Part of a small language model's weights: LayerNorm before each block.
Each number is 128 + 24 x the weight over the matrix's rms, rounded and kept within 0 to 255. Layers, rows and columns count from 0. Numbers have three digits each.

# layer 11 MLP down (transposed), 512x128, rms 0.0939, rows 206-255, columns 0-63
106167125128141116112114137162142130142124141160144119126120110138104098125186091114139119118129113104099084148096134131127139103086095157109137157126112132140184141122098097098140138099121123
133115126090187097133153131141098107137130129145142126139168147105118102131104083157118094148153135164115127145120093117187140123139144114160159127121149157115119178134123126151137124129111065
110134125193135103119131164136141129138132142090109171168128128109087107117131087143104118166117151100112185108161098109135114133141100114140143166130116133187111085146116142162100095132117076
122142126159096127155149143126159145134121164135136143146099143102121155098155129121100109136146128124107125104161112115130156119140125148140125128168106112146131137128139159132130114111116115
109139131125127118143119196133148090121111146154113101112124139094130155127168139125162110153142158105111120127053124133134122190079123180124121117116069089188148150121138112119176171097100108
123105130133126114127137142120085113136103112133139119121140148126095119133135110142097145093204159120110124119094129103113135148106140135161165091117126121136128129115122124115133097119154151
105131121109149121131122148154119113133123146122164125118155142184134117148122117152111113113129134106102133110124114138129123103101111117132132122086146145138126150149144126130178123131127113
098120115137132132077143109118184151114156117120133124107110142101131087142126158116147098106128167137124109135101106130059139082130146096151131091151160119108127155140166168131154132125131096
122095150087143155115110127111167128134135177104119184141136129146133122147155111107132110131095141119140177099137167148126086126143133095140107184113120138130121135118117132093131112116103146
127117096093134160137159140131132146091115127087142121120144147173083150112114137109124158144086114153156115122144168098154190147139104098148118130146140113152134101095105119090156159097156104
097137145129118120117124160094170138131123135119127128115110110135149131113130125128149141106106103119140132128102129157137127117100115129096161151152146110157161144113150154143096153126139128
188127096137120159096125153142141094115115146108092155135155142066107149131145130096145151110143127138150081142137109147106141142106124149108205074137180113122136113161146129110171132076122105
149123114154155144095146120131170130103161128146150133133113087162150128136099135126096098145156087104113115162128146132149170155133137133120117149122136134113133133195121128096127142130127121
159115145056114140148094133133107134070105154159137158143139112167146145108122162140169155131110099088146140144125141167128127129114140153113125162118162125130128153155083110092144135116089113
121163155140163119071103121100101146170130159123106157163099135108100118117164134152158151132164115132129150132115140141106085112119138101162106136110134099092057111093149108120122143089113099
138132144167148123135154131092100132158079129111171155131105120141109131113163117145121110132133160152125124162134072112157133160116144138185139118111130146093138131130079118136157137141156157
075171165116162137192117127133146127125170142117125161116151132100124120120092196121102124120080086110104147099108112122161179102139104161143179124120079123103124072118136139109112090129153177
098121104127141129132117128115125111135058108146164137136143120139115144165123161125118142129139113163123139135068112149151150110182139093117153147096104153113108119100140122159157141119137125
092138137084084180133114137137110123114125133100078129125094182122163109117158150159139123178133107118109129132138132130145126146147133102138171112115100102102162144128116080129172147170117107
126111130151134118150148091114104087165173134128131138136122118126084152167095150113126142130128153163098173127092088107143109117116146097137079130098080119151083135118100112117128142146133165
137109064166123149156145150132159159090083112155139207141106136086138131105151106110093143166104142136145112138110103113081094102117125101136091129109145124102170138142151156086101152125147082
119137143113103095115108148148063141126102148151133102133135129142130108155123138114116136162139125119145095127158115102134117160145134102164157163119140136115161108096112111155129155136149130
158122125124112119109164146134161075112116137126146110150144110115113106145114105112127100140097125137159125089138130125076137130086121090135053150144142119133177131110085154153143168116125136
158169117133100086141106143093121179147136108141158111099156116145162109063148133109134155131135126136136104127104104156109115099102128100137140125116140151104187133124069160141088068123086152
129081127127123118166105108141125100118129109163171151103138117142112100139150122098144161102102107118099124144118111144160168130114147135181108118122169106104081095152102141159115138115177130
136110112113120144112132082111142128113125126084151094129133129150170165149144162112143103093133141153137105071085131135139129129160135131108105133119154143127115094135158132156131122149124141
133124110170144141136074117167118097102143140156119102192079095170113143097105128143133142135156124108144086108153143124145141208160112126129099113155119099127145157138125134103162082101161103
098112133158100121110126133118124142171110146111195115146160114150138135124107149127121094121146107106152117163089144102126113166127134165141091072130085151097139139160133107169114122150109130
140149098123079156087113119128153139109115130144117131128133127115175122084124086149122129125119117153145119130111116112103131159131102143122119141100112141133126101165100141122129168146112046
119144101091096055100165103131176140087182118198121118118097132143095156141131166126105164138083124125123104072109159113129127138135129125113130136089098117105110111151166115178073116162119124
144137138144124133122161193126142106133154129087115095111148136141092105115141115168109138143122119142154166133111129151131163103127156123156126119113106064140114111102106099104157151158103109
133116122078142101089129076155109136143119138169112145201131095099149180087117112141197106140151130162135127142162131141128142105108138139121134094179112106151109093099102142115047100105113089
092143148127155127158112152095125148109117180104130109140135160120156108139118080153172138162130117061171130140097116120084146089135184110091108155114140147095139104136153139122139153161077142
120164154139145073132159097114163143108106133122129110121167162109111124164126128150101117139144143142108105148126114166160119134108129144128133118088133095097150110080138077112107166134167103
143136099121147149131072143106083144143116152111090144106115128123123095119128116103140168147125145153103115097113112098086176114149108112174120128127150134089120125122134132112125142119110116
119120093127130117127151141147178129126170154154142102144115136134137133107177136159128130152108117082123120130097107135154146140106117132116128186103130121132144085123082139154128157118063138
170132114148151113097142118127135162162137126105172107113118136145100093075157134178129145098147143134157101155089146161161128159105117116142117118154132131133098092108097129136145143104099182
124161106154145110119143156116119124102136111148107175145120171112131086126119104155139107128117123119141130175104126090115145091176115131110130176151125151107127175106152183114138161127156071
118107170108087109161140170087161145122151132138108124166124090092122153087147156114156157112149096089117114120096123180121143140138147107140134116130124133117124150143116115083147121141139121
132084131088130131094160108136083152102069161122118106109070154109137132127131117140143116060170189124121145178149116110157121082169137112140177086122149131144095158114124157146151154082145110
116123148159118129153123147118121149171139135134118114093132081087133151103171110142132127138136134199125116103160145090118083115082114136110135125101152146145101071119112145157108097094100095
165186155136136119158128141136156120094108127063112168111142105159121126132104119151087088152135148100115103140111113130107176116128183147107151140104144140132147169084122086127113117138169132
114135093109167123108124120098126132078115099140083141179094132130141135135136127139131139111130124149083167142130128126131130150143127125139099144127111167144116141147135180133116104106110093
103145150147150151149136138104130118133151137112131109164109205167154128124158119149131105114096099106093127130133154150126148126142128122107133103110193118164126135149137109097124136153142143
130138153139141105148162121107091109145131119140091155123107114107109158108149126136106123171098119082109146126101133131133137117097086147088140131108106143153134143146129107115131163118102172
123124111104147116105128181170111135089142187137149124098144116160090128187085149113143138148155133114166077148130162145111135150136115136137107094116143113131100163160096114134150142117113093
142097100121155158110149118192132080178133110114169102142150127076117129137129125117151148134140143155133144119075085093134133110138132147204137183107132144075111091097114175132121149110110163
133132145122128119138094095113126115130172122144167156130160157144123053167160140088152110133088125134119103136121119134124106132122115139119130114118113142198131114127112103103141174138136165
127138135152126122150156147127093144148128118163090121112128159145192116140147165094155134158132108123177127123096092152131104148096107125096123101133123169129106099139137099137152136155080106
118104178049160141108115110162151136143093178099137169138145129123127136147102111157115191172143130102118119110119094143152159132081100147124187106075140116134119138129094152137141149142098088
# layer 11 MLP up, 512x128, rms 0.125, rows 207-256, columns 0-63
084098146127075144145129110110110129135142094119122126116101134149126106165159185127132174131135154108108134138122150124127119122126121155098111148105136100161145187120101131146115151135112123
094143106127114106207170129089144125102151112107157129127143109126186102112132143172104110162164128085131120134114111163099127146142131094134109145134145126115168164124083064121181147098114115
117088133118139114175126126116145150094109130130103101096124124142092144109128152091120128141099144152132139123143122122125127149091114129120116134149141108121146121133115144146120134128159126
126144137121130143108103156108110134137089122134111139129117139115126125135087108159153108165124119111127175123091153172062114154107070142094101099147141114138141150161132105125128160110147116
101141117129151104144156107132106098105134154112100136142123158132102174158118151117141097164097116141104146131114095095159116131151133112107150177110150098134141164123153123151123141126132115
141127134146138124133130151100147111141129175126189150094127146127133126118130138133097132092131153186135138127161105127109130125173097132159190166173068121150144115148110097142125112132118089
121111126134127156155148135110129154139141131144131134083127093131164123113117119095097122115113127142144176120128146069131141170121155171107094101125115129129152139142096143034072160111143134
139132145143133127098145130099107142089144166134133119143126156146085145124105096107122099140141156130121130141157120119146135074126138131115086131126136133164147137135151157105109126128101099
126149116132131121116152118125135138130138095138158109160104111077188075124099146118142102146162168156092095105131107140130072115148186184144103103123151145127083143116132129143127149099106111
142106145139095170148103153156128145110118157134134101154140126114100095131134148125118140150158109166121150115125126103082106125109125128099105095134122151141098168130107099134154172121144106
077128157175153127154158096159175154127159137178137104175079115125135105109126127149109149116122120104111124107128114132134142127137136109115132093159136159157137105137132106135159140161087104
129131174142070132145132134147105121136098122125082079127093139083110124127162144126135110059124088103161179124147121092084146108138111127151136141167127136103108090089111087188134136083124091
097097113100142138146108162095093086106110124129123148150135111111143115141135115109143136118168117154115123108170173137140097161095137147106143130103107137118140155129101121104099111133132141
107143144134168090084131126071131151148116099118116136187138140131117187112105136120089109111176107115114157104077139112154127129143169118116136126094085143127118127155159113132176141143173099
137120140152105136137137097107095174148116130116131088135138140118096133112148138128115123099118166132080127126183148160128133151091137105140184135141158110102116139135097098152178092123147117
090160141140161130139138121101147120096154135145120099111187116153129122168092082087071102126126116121157127065108109164193141184115109130121153130133122112123148123156102162117135137098170116
119133166103127111151147149126096143135164115142123111158136106122124134119106180103125108090142089067160102119150155142107124170146103122132150120112142114112121121165100111130120153126151111
081121165134093133134146115128082122128147077072090109135164114078172145103166139131173072134119128114130105116141168110108155150093108109102120153118185148124165132128142144129149138143083116
149152160113147135118150074139181143119163122087124160154070159114099141099106147177141121128138138155095147139159138117140155127154137133118112132123169139087140188110155116143135149074150122
136143131113125148094167088127124116156118137131130115158134165111092120157082104164108099124166100082131141145121179144168100149157135114156137088166100116131142121160122132127109121123099081
169137135134147117110146157148116096173087092126147090113151114133148127114122113138139127133124112114125154153111131131132119126136162132130100142118155116147121128142127125132110137149112132
121163078133120165166094155122141105131109096103105165090141109060154120082132138086083145146172112128172156124166130138142176128174132105064144132144134147120121127121134077118152144135092111
099081159129119124123097112150117160136161156119130123140075112147147090106164095146113111107099093161125151143124177096143149124115142156099088088161126145093132144180094151076110152094116126
165134132168156116127175101146142138184121098114109094105155128133115158131127106102102112109131126113099173117152103144082094161100133152113117122148122151143088144133107120138142152144137171
109101101177146121117147142161137147116142112124112131114126123108162151134086152104094132104082161109136095149159107120124168105169114129073149080137152119131125130129122164164180135113126110
116141152157140124135103183180097104181161081159113122139144107160072124114085131112089155104102069160138111112085157101117159159172101165135151141107142168103086131136133128137145171104149047
110125182076117134168127132114095095135136094150094106145121154135143160098090134112135148155142096143138122124148158125133147133110082113130125135122144124138099132110087153119161131146159134
142102126105144144110170116111164113178102137154113118108109145112125144108138120107134123097119144153110171084149099131130132134168150112109170098135087142052118107129123110109115121120166150
121135121124130116136173110182130076138115084120127090144118158133110135096142148123153126097112121162099074048152121195141160145099133129090155170094168098132118115179131148133127140100104168
119128131168110129116135137120074042187168134090116073129129135133117123104118097109136137120132163149145084112116134111105108131174134146137136135155146172131176100092074121144111123122117126
069159122119089117130127125142095131093133149131119145136134154114137135122153118132122131106102110135172102107165144161111127129125143115126096116171122094083149159139051145060165149098132156
066138121148195154155121140160104145092083096147118129135115131127142143109122122150096146136143158142122147098140153104140117138119123158116156143130151130100171171126146098116156149152149104
155119125128125113157047111113089075156160125128140128126127126102135139142146102125141116093124140121089122124124166145111123109095141132095198111131090112123111145147118116180124098122104134
123127122160146129116121108126120121122122129135146200133143136133155121111129128132117157137141098126161122106106103121159107130157130128142158147152108147072152132147136117140145146134134149
135140108096135151125125118134152070145130156100168130138123086171119155123122148094117114101133166157144135150098104133140109148150124115142106118121127118153146153107079059117099086131133116
146066178128132198167092133119122120138117109153141128150148090158125155132157100114115078136146139106116153136139124169138143131166128126128151122163137133085151144144100125128138118144085122
140116122154109126137096119139152108121134093109160181137105164126112141120113158131152142110104143159128159102152128154156075110125104095183142133102108121127120123134141128158127126112095156
132137131131121106139126143142099125079100141127117148133147124130094111108132139136098099114095121098117089130149157159111146122163137123132169194161105103124145126168102171101149135133150113
129159139119115106152111136145110125114117146129124157130146114107130080128126156130086118141117107136133146143148168082153168097159081139128087124086147081088128118090130125115145090149152134
139153127105117123154155128111126145140129133100100151189102133143127156163112196149104101154132165096084119105120153165149133166117189107117105114101120126105083153111142149123129118127162064
137151125130098105108109128139113126171102115103143155093101139105135128138123106151133128157140157122115141149120138173128133139126135134120123166131125049140130149180084094154081153130119121
125140164098106067150079127136137129147117139106149112119144106174120136150122089152107145163154083145159121122131132118144143143132119108172131137177136107117109160133131098113101132158095113
143093160106114123122155113126128119130101102139117099169140096124118135159124141137066179140144158143156125124124135072146121116165104124061114154076147162146139130138136124109154116121174141
151156157152118160128097137093136141137150152127169073149098100113123126122123135110108085088143117138142139134145173159124162160105156133157076157153096113109163125146111141120081145119163139
096133175107127096123133106140141119147102107161128161099135115139125088196154189082112089132114099139160164139079121112083087133167106109110102138119150127172165117100143144118152113172142131
144161108128064152129099128099155153112168139142108124074078143128152107145134143131143109091156114086118123113113118146116147130159111142158124132166118155115160171134128086119161123097116116
137107128100117151140125121133130156151102074131136090123112148108092145110135121114142121174104113101117150073092113087104124167103126143122085098139159111118136174123079106130123138120120109
157131120131146128085139123125165120129133146157091158164098153112155114128120194148134113116130141120102090094126140100143116142126135119099132123149141139129108128150129129113124140143127095
098162119147109128166125190127109119113162123115089144178085114116099120124123118115118138137205109135172154122110127125063176172147142136149096088134163123115158143131124152077135137104138115
168127113111126106168143144157114135118126096160149112156171126098093089111137093139126105116122140100125124130124150193135154111127121097157081144138100140126129156138103093133141174132112115